Weights of a small GPT-style language model, trained from scratch on English Wikipedia: 21 layers.
Each number is 500 + 25 x the weight over its row's rms, rounded and kept within 0 to 999. Layers, rows and columns count from 0. Numbers have three digits each. The size before them is the row's rms in percent of the matrix's.

# layer 15 attention output, 96x96, rms 0.614, rows 0-95, columns 0-95
096:508458504517482481490515478499492501508489508516505525495523505506505528498479461460516467497482530539509475509513457542510506536499488525488447506498443532525476537481508480576554463520499487531491536530522498505536510505560507478479518474482519510502520454529522524517474483483517500496
081:492465500486531508536496535528494510479514509525531495496541500497487489469507478528449529463506511494487501517468556537477491497442478513517481486524509505544465544492490493475506474506527504485508481547436524515555496523512504531485483549495523496507532473513512498515494516523460526459
101:486463525515518477496491479496505531446529483486490474461482526523535494489460486503540467494498530533501513507475501487464482508470461503504495455482459501502541517461499497472476506523458460514471500532474518492518445486477520485542482516518524456523458530501521486493476446506520516515
091:490501507540518529485512515503495556485464489509515518512507483506502480495490513466543520536472509514506474505448512508518441509474551547515475499458501521491510500503516484499488534536532513469534516538509528489474474480450501498523494533448456482489522474533544479468510523525517477510
093:509466488493498462509481537484482493501502509502470472544493515468471505537516512507486483485534489527495534508503484514515496526478453510500538519495518533492489519535496506476511475431517482548511572503492548478509481453527474499510493450511504529505472524530484546508470516510536484539
092:495471502491444506489467537536510519538522489500493464512505498476491532473498468493542500482497504472485423500466491505502534494544487481477497513504504482516538478501441507537474479510513502475503489560490465517477498506513450508463490533519520469557489493506502517544486529530492496493
092:475472502477475515526537528490477506475448516505504525485524507518484491482487528517504542503539485488521546505488490469513505487475456516557538540504507508471504495515478493493468522507503523493518457535462466517511518462454484466511457501445517464501467514508534516527478499515518472457
088:500497448470469531484525489467481531479479521503497487490491471510527508476460477489491489494490478499490463510446498484487472500487484437505481538485514545530486529521515512485452491498481462488507479541527490524510499516511502438503528528495460430507529504505481546517523520499509520470
092:476515456543502536485544504495502490483463487481510505508470524484519509476533504517478518544474541506467465481494534445504474525511523495501581518483498556544541503485495499500529503492515526486491468507525468492487510487495512496513552487507439471504495500492532523498477523513480472511
106:475528490508487503472455501444490475496511517469501541501512481503524496517500494457455479533482506490475475537477483506493503488479542478535486481486535452515464517511530463469487481463500503472528526500498519545487514448534460509531490507507484509492504473541510472540549527533487524506
095:539518526522467489527492513497476527484488518495512478532507502479498477493497512491515508477527541477526527488476491543480470481504517572484479517479523457554516518505486520507538490482507503478479503517501528469497467517486513569529525535494460518512457469494528505486502519566517541511
090:510524479495513477520521435474523488513529519520505501485514556497499511484525495514530493521505482498486541484550481537499538490504511490498464530495448508454527487456496490501528540466467493516502448515472552487539469526477519502500481497507521490480480468453520477487519489530502519458
098:503492483491518516506507543505519493474491483515513494540516488495464502491494510491476511494501491520530539482473484527503462480517466497527479499495550488533510461420532526511472529550486502450523526476553464521498489487511497508535498535524519500476493503548484520463436478503499469487
078:525444507513503494518489485514490495471498500496501500504485486480507490479511534491527534467528524498501536522526508478448528553520493512542509501529472499478462525501531498517477551518495539469528525515450545488474511487497490476502548540518477479527508483523508471529476509447486439517
105:495516509480478501473496507521488489483501501472523508520499497521534517483483460496476567538464511517517520516501462520498522481509501489504501525508507481492474503503515501495547455468524441477453495515471463527442483466510493513502465510541494485499463531477495560482480503491463435518
096:526507521490489531506514526499493523529465476527500498470513498501499522555496504544449514510490494517454457519486499510534537490459502496512474475488531518513505504501485514515515494448503453521504521506500461547486520549448531483518457453472468469463518487487469504495492536478513512469
094:509452548479457503482495519506478519529501488543490486513510506508481506487500502510489485494495479447532497540468489434527481480522527493522520508481517531473491454502477502537499513483530464510512568493484519471489508484517502501463525565522511493468480526489535506499538486540533473499
101:510511498484490490526475458502512481547482494495479471498511479488518508506484509503510482446481498449493466489493490512510503550468458470506501497562521497484509473513471494510480508516452451487489536510504505443490501452532522494541504475479536488546456474521481486520552497510458518505
091:539491520524461499516488502470508560492485497479490495491529482463506514501492510507508498506519473477512557496513468541489515500496537516509528568488518523482473487508436503501502473529507534489511493479515484553518491498494491468532485505478523477533441472535490510552458478524503525531
098:508470476498505491503528480513515495496498513476494502503467527467501485482516528480461503484495501501467511492507550513479543492484508514520509477490487446534458481526495512480513461523517508530480516478453457507475536544579480522517461520474507521510489515496535513508436518535479452515
097:523471440477498479511513526514493497482525534482512506514488508541487508514498475500505496501499537448564517482489521534505481504481496534555476508509515499450465492498461488500506509478464485497538505487474469532501470529542514487492550481447513489555518487466510471532519515485465516505
106:542476484486505508505500512554502529477472505489512542519519482490508544541520494478454519497516475531532495488500540496480480525474492536520496462517541497479546470511518465515538494464496495497532499495488496476510503485489519544496491484413454513534509482513533536500509509521468466495
104:480481519459482534460517491490479510524495524528557472522512506503492538509495493549497516463504494485454534524466531496505469530531477468498478463506504507479503486445541508515460524491528510505472520501537489537479487542467512505537542469515505509500503496481527473495517548527473515535
104:498475489503492507532494541472533502504494484499463455475505500526513511476502485485507486514496541524494507482502488502526490508491521511476516497516524511489532499458531479479501529514516492479501528478517507478479566470475562497559530480493536533484512497568562493524455496525454504463
093:520472486471479528511510504513462527481489481478493506512504509498527515484459495505533507553511563522523514477514519498494491514565503514512473520487522499472563512509481501480489526505493488458562504461494496500491471478471478504509499519461480546525525490525556536485509520491506475560
106:487521497475499505501510489517492488458513497512494518495471475474506502529517548521491495518514541471469529507515526503494478501537518524495543533477475457499525505505487476495484478474481498520492470482499459462491512474505520537540473546527485479602537551464517502509516525489520526503
086:527525511520483539495493523495504516519472537514496514468512490499499505449515489459494474477539511466519491489479482540491425505486471499481512477546467502472512513480507487551496509486484490519451437486498502507487544493458501451517485516473492510514495488513485478493501529529452480552
089:480510499547475497502493523476536521467564508498526523499472480485494521442491515518501502501518474540472457489511559452528505514546515508522545497473480486500568521482492491511535486497497516507508533483505466489522505504543469516478471484543483513465460483492500501476498493476529511504
088:509505504537501507480484475491533527488474464525469505526455506513541492494467500527483502491496562533508501479512531466471515476510487523538522531491509489500518471499529539530465477497517526476520522497471493490494545503466544492550463561466447492511529493461484492507470495479508480488
096:478499491506500482498495459460476467488491491515498479521509523491509528555475465506523513502475518522510505524527502463517511514490541514468516506507543502508525519506494534490449538489493532517471477501450468517520494494491468498471483511521472534539511496552519497444467457510552451469
097:484487469510523476493480488518479458514491470493502464460553489551448507524509464491521497496474500454446507492453494502492488484481513510539500540503512511517523510491525519467519540520493474494544521509526488486455503529472529541527483513519519474490507546537493486486508495546483470471
095:507497486486500488505496526519478489500487488502515485491524501507501541499491494489489478520512538512479503519456490506487516520466501547478539475514516496498554478502515459504486451506530511472539511529501475532505502451513452498537477501496574562538521497489520463522492561520499469456
092:521497506496500493467499543503495482476491465469483494473500521548489490515523484519534484457512530524511486520519560515490468481500486506485469538485527526501472517498496518464533510547485472510521491467497512510474550500477533518499525492529496430498481451441534502491480493503486530551
097:496491497490520494505511520510453472468505496518504526481497486495490517526486533525501505487487500514475532509476490500529453510488526474491491511524477490479475475460483518485481513492494476429501547503497428471565510493536496500509444503536504476518519515515505468487538492459484577491
154:511510486479469502499492470485501491500538525512511512466470525486518492576500522504536505494494469470513492484483472501501534511478524480503495498501474523511530517463493558493489480519519502537434555429501499513551485504521492506446541484527495490485501502507468505459517517534480500477
105:459489520510538503501510490495515523511451479485522469500459505517492483480458467510499521482495502519485514487444492488474556479489486461509527513520496504469534515476549538510470477488481492468523508492473504494479516523487454499530542490526540475493480511509448551486476487534532501446
088:519491511503539477506504481509512484504539511485499522498502515501522462551511503492477496497438522523525418479521478510502546488558461482513512519502504519491470479447494477459476536522478513463499477502485507521526445480489522503495546492475494449493501503485487496521453506477511519485
083:516483511497517528496497478492507454517483457497466539473513511484503469512507508514511504509562507494516500492527516508482474514460506506496508518530530455470444474493533554499494465505448506528524551513499509511521476438508501494478493505486541478500556533495465507540490509464480480473
090:472485524466500502520483462528527509462493511520509504497472492498484539537513489510499497499518508459479488483484460435461516505496512524483516499505506484529494541445505460502454535525489487529477488453458463485480459458527534526532512501473509480520500507497451453503483502483482464496
106:505525488514475551526512503502520486471527509469514541490493495505505470511471488482511500486544453526469494510527518516520461544461523472524487506532507513508543568505467527494514523467470484507532465498474536515499486481496533486502491510518434520522535486502492514550514503493523492549
110:477506533486505486506521464509520515523510497459524459505483522499491490480526515481519462488540497522504519484490499511495523502493499504456520521485486496509518466520474484484455500522536459490491512539503469515496428551509507438546450504512514498551492472469506549531532467516503472495
088:489501469528527485511497502518483485500514544513492537491491492537466483479488469535500524459471495546501499465530494500517498448522507499495490483502529475517528517517505458538476488489540487499541474502470479451529543493502515524505472515535499498547453526509481532450488451515461527486
097:490498499492504474505494501492520487527486511471516557521488507502509515542545513466503508532509486475548538530554496501511482483487485515453498507526479505518502526514509493480464494513521500479538536500528512541509493459466475521462484528491522547483482507463433471507428513498525501475
101:510439498512492520532497466452452482524497528511487503476493521505499534492519463497509527491463515565493519481510452531503518520555525490507484521521515506514457494515498482522540504517513497468499507511466556508515515514517468435512502506489517496513495495457497517464482451501475515531
093:523517495477480505504455501474506495523542517527495469547519508484494498537524501465496490508469538541462506489474500475486439472506508508528488464515532476468498511510487491509457507468520477446523473524503528550467489477509495514508482513511499501511518520539481499435528478482522499440
093:523512503507513505476508478500486461491540509511495481488529510483484521491523487466523475500509517531517500489522495495529523518460529494527510485520486519509510476452485489517535457493481555489498474479506536494544445461543462482523490497457498498475519536476519430483518423495515506505
140:491517446528521512484497419486494535496508523487508559492449507523490517473484502490505502511462497509470539475488511496491521492533517522522486515445513517496471511499490511478489489529505501511505500495560503452491502483483497434544526552487489496496510518469510487496464511536490535469
084:495469460494506494542543510515476507516477505500494513495485490521473492514480497486507514472539503485457502479509520487497452521465482503496530478519549527475493534468474515525457524489471476513502438532460456492493531522538446498523532494493509485531537473562519511497472506466506488508
131:504522494514489536466511488506508488484489508497494512492461518497511499501509519516513481478559506470501521542498472519500497536555474490459515521530479482507497501497461535508521493502499518538462532503520471512536521493500474525492568509510489459539495522448521472518550498524558452535
100:516487492495486513533562489507502482490436526473468502499494474457485559546494529510489553497465491515507499483502516514499500543514488483504507471491490553572511508446472505519493509466515517534540495497499521494505528523471497490503450503474472483472520494532481509513502518526523478492
096:492496563501482499508473490506529504503474534532479457513455504499506498476518483448457487478547519466502501500458478493474499517525501489504517526489485481511474464508496501518525485508518491493466510482530556474542503519519535472525497498480536514506509553494457527474518540485564490470
098:520491457504512517531474547487483489484506476495501486497487520464492509517518452525563539509536513502487503532511489549517552503507486475511496477488526487491517516525550476511513487447476513515478507497474522504469501526500437485465528529463471498512524487511506485521512443467457484513
120:509507517488501477496505528498520490519491479499544522483475483518514476473499493555499466532481475488519502475516505511541490513490499457561488510502486519456520502490551487473479477511503472506480511487473515506470462522525537525558416484466482501471534464464522480502478530508508471489
103:481504504493508459486478493481505495487487451510507529512478490520485458559501505461516520488525516544487495509505507459483466501509469507471503504477520477462523518453494517483549507496491527523537521476526497488435533488495547515524548499506473523499519493494490508449515483486578510501
097:483555490473497480535514505540493491485477521473446537470514495514494493530510508493495496485499547500501523484494501478532473510438538508490491482504551497560527511563475490498515502513448504514488469552531519512472486478495477537512525466498502503520515469529521520517536489482488471496
090:496505508492515513498520501472534497494501478485500495518505494481486480557474498538517469496487495480515498496529484522519509523483533480517535445467477488489474512565460507470512459492494487547477533503529496478478522516464513499502511479519511476553525535482447474559482505557493530532
092:486504464495524531491530473538480469540507503485497483512510490502462509478484487504505467497500486506470487467471471522501486464545475531526500521524497513470525481498516493441494503511498540481509449477479451468465483506483470483503497526518455449456523514448530496509493557511492524470
107:519477462499513502521484493494474484453489457501487494507537498506466500540512506506504530500536499485489526498515495483532519507484460452530532450471542488468537504522501480474544547508523497514504520496528488507483465532514509506479470499489447566542491494547484501498481464468504540499
099:516536465515485526491515501511498471520520501510489498499473472537485509524523523483550540489459533476509549533469497494501509533460498536492503522473457446489500495508533519499499461500537533507489530536470492551482511505495516502518476493509447541513494504498504480490487512548467554465
100:548482507477516486522485476501477508497494474506495473467530493514460527469487481535491515469445480544495529445477459491474487504514485511541538499492483496498478511476506487513504531500513481546527493491529519458521416525513472496522506568507503513502477509487511493541492513494488530525
111:528484507497488481479521500552483488490483480501525561491506514509468491544543510519497510506504518509497503510487505502494518526517529501543521487511541480471487512540511518502550529510471471507527466547530447524502462480509561519460527458468516508536527469495519483503482489467508500549
106:455487499499489493499478485499495497506480520516501514515506519510495494520534506516502475514510510484520499459514561525462490498514482516500497502530479569460498490454522520457494525509522528483504522538526456473554556476487550460492535504506514545498449508463492523502512536520525475510
104:525481487487497486515482489533508488481454480504503481516523530496482488489519434525520502506524511510489511511521534521470456550470505477477512526512548510487504504514530528509499460493520495512538447453513489439490488464500488506512483533503520438535517457505548511532507516481521477480
119:468458470552465532521507496483486474497509508531523499497513476496515539482500501536485477517492512553470479509514488515539496551535522543524550534519484479462508509492506495443492505498533497523540523558503516487462500478527486490510529491479456492520480498515529509495502518485446510479
116:500498531521499493471521494524512489521521512497496506526495491508505490521518483457537529482520489493492528516490448475506523542519503515526461503544512534472501509507475511488518477527517510496510470499499496485472494507498481562466522510443501483495502553578498522525451500577500491541
132:490489495491526519503497487480503494526475513465507494525470516510513524497535523476537506491508451514461511469493519467504508523522502524471512483492466514533465499484489501518496475512540524463451482514491475463510538493499501508489497471504487480415529477494455475554466479534451449497
102:496522500491505526514510536485494476523501480514523490498493475498512497494482496473513482506492465509501517499520505503538539508536493496469485520486503494473514501464491473496536523577528518546442460454541517509530515503459460504544459466512484519515528510464502521507524454486475528442
105:489508522486521473521488485528490512532516489506530524486556505496478489501535522460413518501496501555510467504469506521502477507496464495500494538515494512486515513488464476499505440479486498521486501490483471505465471512514488431497481523469524500497521487548512480452532522522493528538
099:514486512519504480488463447479469495513482483499502493483484496485490497538490485484484481534479454491442480455489425550542510485485513472520515519557513501507505495469468511500514457446547511462505524490475500514500510510515522514479517565480523500507509479494523502508505508492530516467
102:499503486467456513473469508475500502472499538531484566519504500497495492471465503496494514498454479479525456531488499520477441502502528498519530460483481522493526519556506478516484496548516535476486545490478527513460500497524479468471482488510519480473488514535533530504478492502497536548
096:518503521494468469503508543476508497489498466514567509483494532490524539518500477471515501469496469481508455494496509508518518481505491432492523510493518500546493483461481480489479541455494513502532500469465550496476494454557487502515544500477512496521507486470471457510530545504497519486
131:524523448466538475494487505489486464491457504496491522528491480516527516536477493509522496502520494451533497491543525508487487511442472495487466541503483476563529496519477535542482515508513447475476534497515501471513521491488508523526488490518495472502530490535485477516497544475510443505
099:465501472512512470499481482462512531518511489494466522505492531513514508500509484491510506505522508483488509512484459471485524457470444512492495497537513506523486484553479514436525463487491490468485492501470463482503492529492518462474577509483495511461490521513484460562461502481538484525
103:531479494489506523518476499497532483504480489471494451544517526470507532509517526509558490476525497512435531477507469475508530511474505521510514503497530529502465499501532489518481509493504508523533471478547465505514514504473493514525514473495496533507524437455462514545494549527477534476
097:512518493485500465466515508491525524503493509506519518501445498517490492485475520448495497475513468484540523533497498484465493530453470470432453496512540470488507500489498489463516474475474472506460486474469466509506502506516522509472487435520543525453487476485519494510496481514533533525
093:470461528540496483501465506510512522477499478528493505475488493516560484468480455477493527530487499550521487522456521517472535523498467506492516527518476488519494488509544474510482513503482509481520514487495495486511476479484464476512489454472485499523502545496549569516453497527451511518
092:491516527505488504467481493481530505490485544486496545496500503477490514451504511517495470509496488488508490474540407456502490494465538513502483484505486516486507504544494518463485507517505505500513465530540521482481488530514496484480531493479517499438448533453445528514476511468490479493
100:481550490492471511472543487513486476477498490494488535501514477511494551513457530517486542483530509487521522551504512513476521525510493505530456467490533474490520492453515507514502529486537501513488468491539515558468548482525538455466515482522508514509483495515485451522507479499508515458
101:511541521507514483521526470494469505485483468535487494511502509490518502500513484511511520484527496499489506489474512464500527550487490505486484494500463475472526480498529539523483504467505447447517501493488474436468521536465512486467473532484518525508500476507455578524509482534531552491
091:497468497511511523501490550503511532513483481489525518465516526514502520495487511545474523501519493487558504459499494490497491552481498448478494501486467470527451531502524446522519544487490502507506484508509546484469487526522466506474511471472483440496475485500513461511484471531508459454
090:523514491502479515501497512487520490496523534473499466521469488466472477482507461503480532499534517465498482501494524503500493517530452515492498510484543515503453504576555520495452502441537495478539485477483510534490500466487494510518567483503514467489526527533521526496517490495464526505
096:518525501504475532518553462496519495500508515492481502528478523496506517484511500502492499512532503530461547542495521470520501494521491531506483522530511499490495552486480468483513540523514529503487509500501540509507495489543534477449457486474424517551504486447486485523445485489520509469
098:515537505489485535494530541499494465511508511490474521547471483511472479512522519512503474520514468494515511496516521494510513542529500543487485450546511517479507506486495512504473513497518485532572511511497461461492523467478491440467502473510471489531497501480456522476498493501476420491
102:497538504484519534491514502542485514480476532503489521496467512516505485514466538477473517492452497512533505497505510454498496536481505484504494483496543523493489544484515537487467528498493501577527510512409512466506467456501490507471492463494514518460527479482492516450488508493497500491
096:503508494530497543491512522491466489502483527508494538515522459470509491508536513516466511519505492541499487507472491533451503522490474518517541492467504473486476491516466487554502492463511524500545477523531544562482471527505502524509483462507483561496511520494469449475527516512486492544
098:509553500498516503519478477486514506479468494516478514498496506480502494503489501510512516498503507503522479498482515469474500542479488546511528488510524467506528490502562514503517499496508496497461440497501471540507565488471551490498526510441504474527498500543473537505531446565542524497
094:505515550505494507506504527511468490512491483476499495501486531517515507491473468487449494509527517535487518504491484492500535508476531418535505491497546514502496489480516429520482500530519474458492451502511534482496450470528513494495498495461515511505484543512496533496476537456533544488
100:491475456525516483511473514523528467460508502492492548482523488486522483531512536470566505518494483540476469506498511483493492545475482545540471489511492482555513486478467503463497494497485500539537513493492446541491500441479515478502473502510464505484496509530522506539496515505507477464
089:483472491498489492519483502505492515503546463494532467482485481470475470501519531480522465493509475524477512500513476539483504473505476482499446531453473470488513487480502506504527498473514488487534540458499511482479467504520464486496466511567510516499502504538602513510495479522480516498
110:510514506500548483498543522493511487485486546494522518487488520476534505469464487499525480476494510529447513456528517510494502498467534469471480493487536515467472469521477485496514524492480528507487467501506503487588499500541522518531482485524508503504490492472417499508521486498508481547
102:496510462482500488557552495450477476491498560454502508495520473525506489527479471513494514529518536515462502513505491533547515504485479501478531528494503481461496520511477514487515492497499494512500497559489511548536530516536451492555523522500536499505537517542506511516483496480506529482
091:526492485521452509484482463482503492513484558488502531485520485493507530495476485517500522498490493522519527526532490550492539474447486521553513496512500513509481513488518491508480475459492514477510516528474531476495492503516506505475513494508481460523449484579502454481475575485502479502
085:509541528493504498534510537518510483490542489467487519511516512519476476551485507528455483486510488509514492491520469488487496496485538534538495474517502466507496514531466531488520525513512501500437488519497537494485514497479524521432461545487495460531519483522471493461453487515533547482
093:495516486522474536492524537527520479548499463537499508515521496496485468506462518495506488478544463504501462481511506521480511556506480437531499489480513453511476507533511531485488514508501570548499512518470488495513489474461496510508511481478489479451500537491463510522527510489555501507
107:526495512491494531503508493482530505511513505499494467524479460527476506475510473508526504498475533457450533489490463472533468512495434509516497480500485515520513490517499511514485480508561527476551486491520513524475471515520528474522558542494488482480505502499517539472504472547433486479
090:507490449486513523505487492479516490470470546499483528508539483528489484539483481485494482502467505484513551507476496480492475482511520470509483511499534463511489488508480493508518512460487547544571490490492514474498485454480507500495554490526530531479508503516450515549455505507539506548